Weights of a small GPT-style language model, trained from scratch on English Wikipedia: width 128, a variant of Adam for these matrices.
Each number is 500 + 50 x the weight over its row's rms, rounded and kept within 0 to 999. Layers, rows and columns count from 0. Numbers have three digits each. The size before them is the row's rms in percent of the matrix's.

# layer 3 MLP up, 512x128, rms 0.0793, rows 161-186, columns 0-127
083:513489529546421524539434571448528547607508517488499416549473560539484481481553513463520523566555523484495444549398480575503536479444524477482472390498537524507501543465490485491405507609479474548477488504533622485443465492438571583469440497406393449433519569503521441464549512538502497399488503432511593410467464530528523499510426459535462417554490505580501421428470539518563545568600
125:480496585466414526487453477474621524563412524544581420529526447449469520471509554545509502454553496535519439536436474617459485569498531450534459458522535457490530518540502462491381459554522533449426577498450435436476488498538534480447465484475506510492471565541477472528562453409474526506546580477464483590407428509417515532572517450513574464520470429523524573489392524554528549554649
107:437488590506513528524364451443600653496534517492497384474462522465509528440458498538490535562528441558458491564442559528514517548464498509511503516526565410509482506444548535477474479585522563521460462533527428489565376482494539464599508454479469466418455498439510489405511478499459545419449507514460536544476498550498503569530452470579513524504586439538496480458428503586554521540636
067:508484502470483445562437496461514619601517426590525475534453491517578501468524547489533512492524524471556505521437531514418476585546606413467464439520474491444533580460544450445380475506499502479531449480490557429434445488516529589504450506463379449474555532403526491494556533489456538442531499447565552489451404510457481418480426407548551475509499484560465454450484569565565541575566
125:553489496476407541463442492420584525543490555598409403468555480508433472525470563555524628427526427516504521525449447539509482467520562451528551455478552469450480539474611501469466559521483498530486584503516504517504534466559596435531531475521412372434464470481551498447556523505518497462422484320461512537490413578545533533498470442508531455533481478504452574503471476516531540504570
076:531549460450414464508460522425524513622487508540555458463512500532540531475468495462490523582544500528490478514444513566458485507412537445491468493595534510434525525489558520476407552609514465480476510597555594479475464510542541520427479498379432476376523564512534472447560448479545512485554455346526565442502511537427485499479478565575518469526531385575548484479462540489494528537618
121:530503536465467549530448557441615524485496503506515495552480492479491474438468560503519555567574409573563487490473463550435549520431529504551500514564485523368535542469452521559419442505507529483420482472460534426519450497465486517507546497464480427444485551466516364435540515483530474386558436456429556480457458498433405500582478393634547410473520490522496591471469553528563520480544
121:474449553444495477452416602446620536508491494501507523483451538459486493504530504514481608501552432526461511499502503534558516572502505488557534477570562503393507515476485521480420518490514538385473444445545477492575459509446424488594510482482386393520526453472586447454539487502542529441525562408465499489484501503420411484572409535638503401557557420535495504524500481515563496560560
072:493520555494432464568394453403519589515547480545533498529496498509598519515543466484553513497567568560485499541467466588472535611483589494489424393509524516482538533540557430447470555548436547444433515509466552417441423503522512505455478488438467437460521570430521469374560424441455504465497508434555514485468414496429443522512460464603520508491482481563538488519490605429550501476585
059:531485512522481438585437512390498601598548449576520441502514495521510439488540537484583484550553608481588531518427484545439561542438582473513525466499456493492556495512545410533486549598446535449466517455545468537464428498503494560508471487439405427445524557429508482450548531459476468496508417446582543482449441511442429438529511438601531503520554511593579495452510563508508421550563
062:475509553481428496539411508458517586573507479582487429544448496469521472505548539501565578550611576535602461506433586582407512557566544463516496350579507481452511480518552423518486521525481557422503514456440516464472470423528454513534540488407408460482547590520502449456500507505446436471492507484523529539471395542489473521458442485561546493574524502589542503490516565518459482549606
092:463450532438513530504397526513637537514415447521500449467481552483512512507524676422515463544567385583494576525490545473428565547418565486540509462478483413421413516439473443519488470494516539526476566471432416453471513527447488508526601525537518501458433514456466522487504437520508587499577480513468451596509476490515521481577475514578512436494553480476545565557494462538569581519517
111:561465573515388554622426595330515486559492528499499421536479598513524505498487472494497539502577507572526529425510412476547460464460593520549486559519478458462505515496470476518480549599536480540480490508572552479484443508444532466482568490462504450485448482436513491477529427520539539493508485317502499539523473534411430439490405502615463492519560462496454498481464481524563540502528
088:391475539436474504474395453503489520510516466518484502533461434541568529548547497505591490547562507479471387509491464497450436584431585517488525513512513470482531384467567451453445465532527530485512528549501534516522447468599582506486498568525510481452481657542541403394525523389534474557464496471587565459426513577609427568494490518512497527498568494508516502481548507458436563418502
086:516540468465491527559434481431499588591497532588552479558512507442475381534539521457507566514492479497565490529518485529468512463530498513504499556507445386538497435424537529414477547494481505493451615500430539448501512488481436550581452483412502455511474457406520547452495443438505491533595466491538500575518357507417548434499439532587501448516583535472466513562547642534580482504542
123:493463610455436511514395459497622485499467547564550467526451505505534485483492568553494484471556513568532464540407519616477523541475500502589497486527519424454525468500510480548414463545558522471446541455447488446473488502548459471528523469508463506502524565415496492468591578458551500450475614512447487568451378507457472420555540485497599432507464395507523553482495480508571621525613
079:513561520417476454583462496498545553524480465548554488451459589466532493510527533513549563471568471502581437535441552514489503518473587481507453376534476487443508524554607427490530513572492554481565538474445477460428427459487573570425380514418416471425499545527471500447550523468408497504582469402558538489517398506482491525518520448554541454437545522588499463497420548491555452481592
108:511470530385514480519476442428596488547512540507563448483457533505556466472462555517504519443590460514538460501367521581557545438497650481513515585508501458427485511491522533594481518506633516556511625534456435516530504535475468514497520507484393443466534504473512516473549505431461452418537535449476489507470523446471516458564403447593522497519653496487483513467486514575569482536523
107:468460596380460523486349542473590557513404512477542456553523453551473508545447494567574480489609385580436465530451493521513529495508538466544494490473505468483502539502538505521513512531567485513537532426482523557531445509438534509480532564527491484429504643465478449528448465464435540472400585463463452565441465535429506420548395538531464547536490413553449523527527466540538499543553
095:475443606476522567466467552406485501521471552556474433510522513523497495534540485578456588558578439501558486487434463472507427518463527492470457533494492483512480538548527481414447460453520490480494515592532545540584409519498488407491590511508434445532519508486562428453478524595508459472501496388455476542525431562491505437594475500547418384474495440565470598531426463552514562572631
107:445463603488438481450432539484570514437454435447577441458502503507597495520487572580584524526545488619441515457466541472479444553500523503494491472488506439360415577405616454548530461501512498521454548496405431498545527500496532600536550469541481495485462535411479503487538445485539473425533550518466445550557530486508460581490448462503577478517559441445582514415497454561569518483496
106:526509467454469505503459491430538548492434514513516447545568454503475517429521496546577566384532464551503491521388496525567511545465505489497455500555443511430501465448524561551412520534491446504504532482473492493610509653486608560462420433536487406537502502484522485452489410516527636498451557488435513515404472507461407570555506509543454407468569435507505487494411473590535534444492
096:523587491454526452475458463571577484489511521498534504568477452568506412475538568537586471573496443505407531456472555537459502492459506475488459549517436485506502477526410498516442481569527499468526519442535484484516393515593539461392533540502466521523474566446467411523551463506503557473471592445606416461465509485384475436474529542545472410531629437543474569586421517580495433488563
104:504452594462515558485450529395537547505440498546503475519542532560505430445528475482565484502579434502530570559534485499509492502408594491539492505497460426482431542495517426479446411444490486521432550507497517477504487548581511430461584517546524474556579575459564459454448431542566424469468548432415468546538434525477553482529501541542557365384565415505504604477484430530547500567524
102:484483525457443579470491526380574503551511514525494503530533605518561489488559480506558554534517453542495411511432433488492457501472591457466446510524436451449562579442523493508476677493462530471552506603496522482492469502481520395457529475478481443448470473468510507503504374542517409452517463349516477497484513530480392446517425518643493552522502500510516556458478524488432547448510
100:487515596430494469566423457461578555476514482520510469504481451517523523540353570538509643519547463550504477514498498637511517503517553473567445550484544437495481520503550480587445490547502545470483463529496466469528443456438524490490541486475439481509554551444455436391505479474554544528574543439407523495478420573501425463516435374539486396508607470533521518462563537491528518476591
# layer 3 MLP down (transposed), 512x128, rms 0.0752, rows 161-185, columns 0-127
068:451444475475517450435484510506437515471507572497586489426622488517506442474472537526554569478467543494412562474552560516500488463475538496489525471434596457429557499509529517510534479473442559467469522536468494426423475391489552579608491511557512553525467491574569504503497570405510438634482612545445551453526466509414502533498496555619420507512575463394539491477510461488527454521430
118:533481415426522543448554504515524490450566528478510427525505521446521424435477465517460481461502380442504430482535569418549548533573334461514482482627480571539452492503436494448511505492505484480600486491491473483451511420504567467520512413586553482560486498531496513485554568487569460550541555535497555543534466513421552510554601497450469498580558596404470554446502520526422527495425
118:473524468482424505418471644532525432437454481531433456460553497467493438469502393586572516525459497482536453428485471563542549562523426455525420534576525483453502417529431494468514516547547465509436580518426459523524546551532453490544526565429442446438524581484477515550479480510505491521574569580545477573452581527554476432413529586473492596456441463424540587430529519518493516462513
075:462428473493480454466507465377528488494427451522435530381515459495536516529451522523556606508452497509601445557461508505426447482448536525557534455430576473516477406455546509527476552559495506495520482419468481544482467551485465497534559500451600481533498539461596461530419600496470513483527505507529517500516523496628531517564436602526423467541511578483558583432466553475473499354426
128:444523472521627465525526552542510481525548507450484491628496480488483507495485515526508429591507504518421494479442444519580494436597461501473441555573480467536474533639423437501485606552467419542501554485475426506508511504499387574490539532453420557490515444481474449449502453553514412462493445588476520575477465462540542449572483422552530531533550551487439519394481510536407508550432
086:564477470528529530454560526478466516612518519501490608562445556488559506539568533369539539481467502465485449486531487401529667450455473439523472399545512506545521537477460450480455487489473576432561455471427396461569420550475559503511423552548435497522401496503521556533518467495415447529515450534574431480479507484591467503481557398564471454559500514548480519495512472554565493475536
117:479571545569519603502498522486510553449507491427489566486415509557526471477415418476405522569569421427440518537604565507488470438574554417524548523523421490458477587466414414402390453449536512532533523440476509487511484473599486469559491484542427481492583413489532498466565542580490552549480486553468493512448535530462502493515533428475503528491503452449551521479557452564590583506474
122:507535484568547561466545566484475614369512533533541499501462505455521490472482444498439290467463464452485458544555411540501471477464592513456484588463555530545514513496448456536514434474587536482519501482450541552475553487464491542519489416528505445508525364503549456497526497452478503586544541390505499527441495546605448495443593470576529557507506531514511501530500473536548608480478
075:419414529438478509541535490491509494573518483477491549445510456608413493517504469579576577458416516568476464500540541438514477424496482433471521471551445527479493530457511532513494501515590465490506523519566334333471471510515506496464523487503604508520424469491503513463548460505400476484524504479581601525522354527575487516498543449526496513477547561560539505505473543466628465458455
063:556522541471377487516498534556553447521553543576482546427591564510609576428508515565521472487497432533540446522510521472559489493457556649481461515491514541561501519452521500535497486517504466505497413520505514522543495506491488511486522483549426461460517543416438608472418335513528443506641438539460517547516510433525527382548439525523553472494514544473375530442503511498488472477508
059:458541390488511487514542474464588447455493584522430433446550536623530561526550495439478489469526491532545521475503497472471457393487514420520483561484424565569459533523521564512466492529624527515441565544517361495422474463496621497406543551584526475474544509479500493540506547479512461488506479463414570492498416519490456497508638443486526487472533489513516558527507480537572509463366
105:496438497550599373557570512553470474473521570493513514509500560488505559468522433438508419564479513521512425472457435518518474572497575498505517432439538435529561519455451503556516469527448575508550542572572419461439515532598512496392471480556518560506410502608539454534408520522474527503494473520517462458534468557466498558555536436493505530386377558439511456434521611499538467454458
111:493491491519567482453509482531515506491494537495538578415509434419605507554538502480513505509487458538419394480460459575339575553405519466443486460435488535450543533498537499456441465452472552521449484509439506458555565509503465535474418555462424542532430445477511528573547517456529470556516597458568590477477536544531486443613496395503541503481470555564447591479600460579527521456505
104:433407566509522502374537421470469435433438514518552468535503514492504539490535505570536506481506428431433483346494413469483588533373448539540529500500581471477479509562460541454481499494640493464531575487580579615485584440511474551555474510506501533525486540468449499484587579456491483477499491507527444472504535517423428515457503564475434494468570551496484530589507529459460483496428
102:481469381414514465429546460500461525507452546553552497519588490531361394601515438509497450446474467481553477468454512495498562556542457558511498494534478533516557454469549563445508532501498533497535555478514513445468611525450467479473516506466683499557499455473471561538447529586458455514511454595503524569512431507470484461389466640421467452485522571505513507551563498488495506494453
118:503484428400504548461554549498577472486525489511483473563538528425523485384468512457482492472561362433521504488537516430529465508483439460470476517590492540530486570554434462467540459468460524514656436538560450507470510385526555450510565512493503496601481489536452501534580558486608393558466550538435538508511504514452545504496557501459435508518567548387455494451490475594499562493430
070:491473493470483377446565449462515515545589550508525453452508597564569589542388523519518467511514468512510519471551551512438517559439384631501488488513476450507463448478561530475470474498475489586480541532531506418480462518549496520504503520536596516482424408501555524601472444512584481414497525539495592428572468521486352432492461428490449492452515416503538508587488491526495494531565
116:502485475492507499470404454496486441518487483385530439575562669494591538532497526464516445497462513429555491440581484503487526463493475462538449385472480543482503485525485505553534537526536556480565436506455462467509540515601472538398463454584491448528566484466623520557488501472454486489500427471461531466502524555495570443549483625567501529466461557474514577553431465519433505520353
111:554469487545538410526544489450500458465498512606447534421510462640446541496518481550499526553464479533550535481495524466497596396502539576483452544473400472458531445464498517596528505483428538413580488426484578405513517537504482437553542464533482520453451389477550552513551493521551507458460476558559528528568527452413397439598443478525540462510572505478567556521584529500447437513515
110:590463493598632574457511535538451467505456441470535551512518479508469463521430656557555481526542505540533539468444505514462507486472448501577532529402466521501431453504503492560528531502448460480577513497490460517538549603488494489592543465536372536518581554529479410464393447548451508454469498538397547493421545540567528525468534514469508482519448427398518468506491426485450533410496
110:576482419481474507495604458513356505506463467470582541510526404532551568525512464509590451507502497409490450453497494509411520507506476512492473481358538481527454462501477452549584555546464455544508579502510541526516442542487446514517453461499508629516422529475514639508515394522607456535558533476514475501491416526495501575540523410480475579475472487542481508566454420456512500595477
105:462533447556471498445476447533462402524438473557442487436388487479501526495557411486451504559532540563566499483544491396469514500515555529459613499498481417517495538508446503423502635444498500411448467416466493496540512437480450589462513538633505568481494463489545533421555452510475487545452489436600483425462560539545575555507526568515523524450530638521444540532502458539509514450510
103:557447465560518563475423575487553464518511499522526595451466589549529481533529487551613481502544556520456477439496401522479457417482510566473491452542569479534573516394547472506506549502603485592462495597587574471538575427424458485473422509501528573516487530438464535450404536515520413466546529502443480561503517469480524534429463451431536564528495501497381424466491460441438452512453
109:542480541537499417472576501602441471551491505546511600466530549532518445555450524504582454531492468476518505503460529498521510550536478473527468376427557508537473533444479503550514558558443518447589548487486497479520579529526480473531475525528448515465513504517579446565350449489420574453509445531560509480441598527459493533468562483438469614526429419476485342496476495460470549370490
108:511471555550483541428618459521406545434463522516484522489406419533567479455539354544522464540428546546517523488549471471584512523499445426501451448565533469573448430507471452494492518517534584378481508586484459511521443460553471477447565573586430517461481516529490544514477513493522502558496564536576431475527496517556456431428517509549484511521489640512464539447540501543407399499476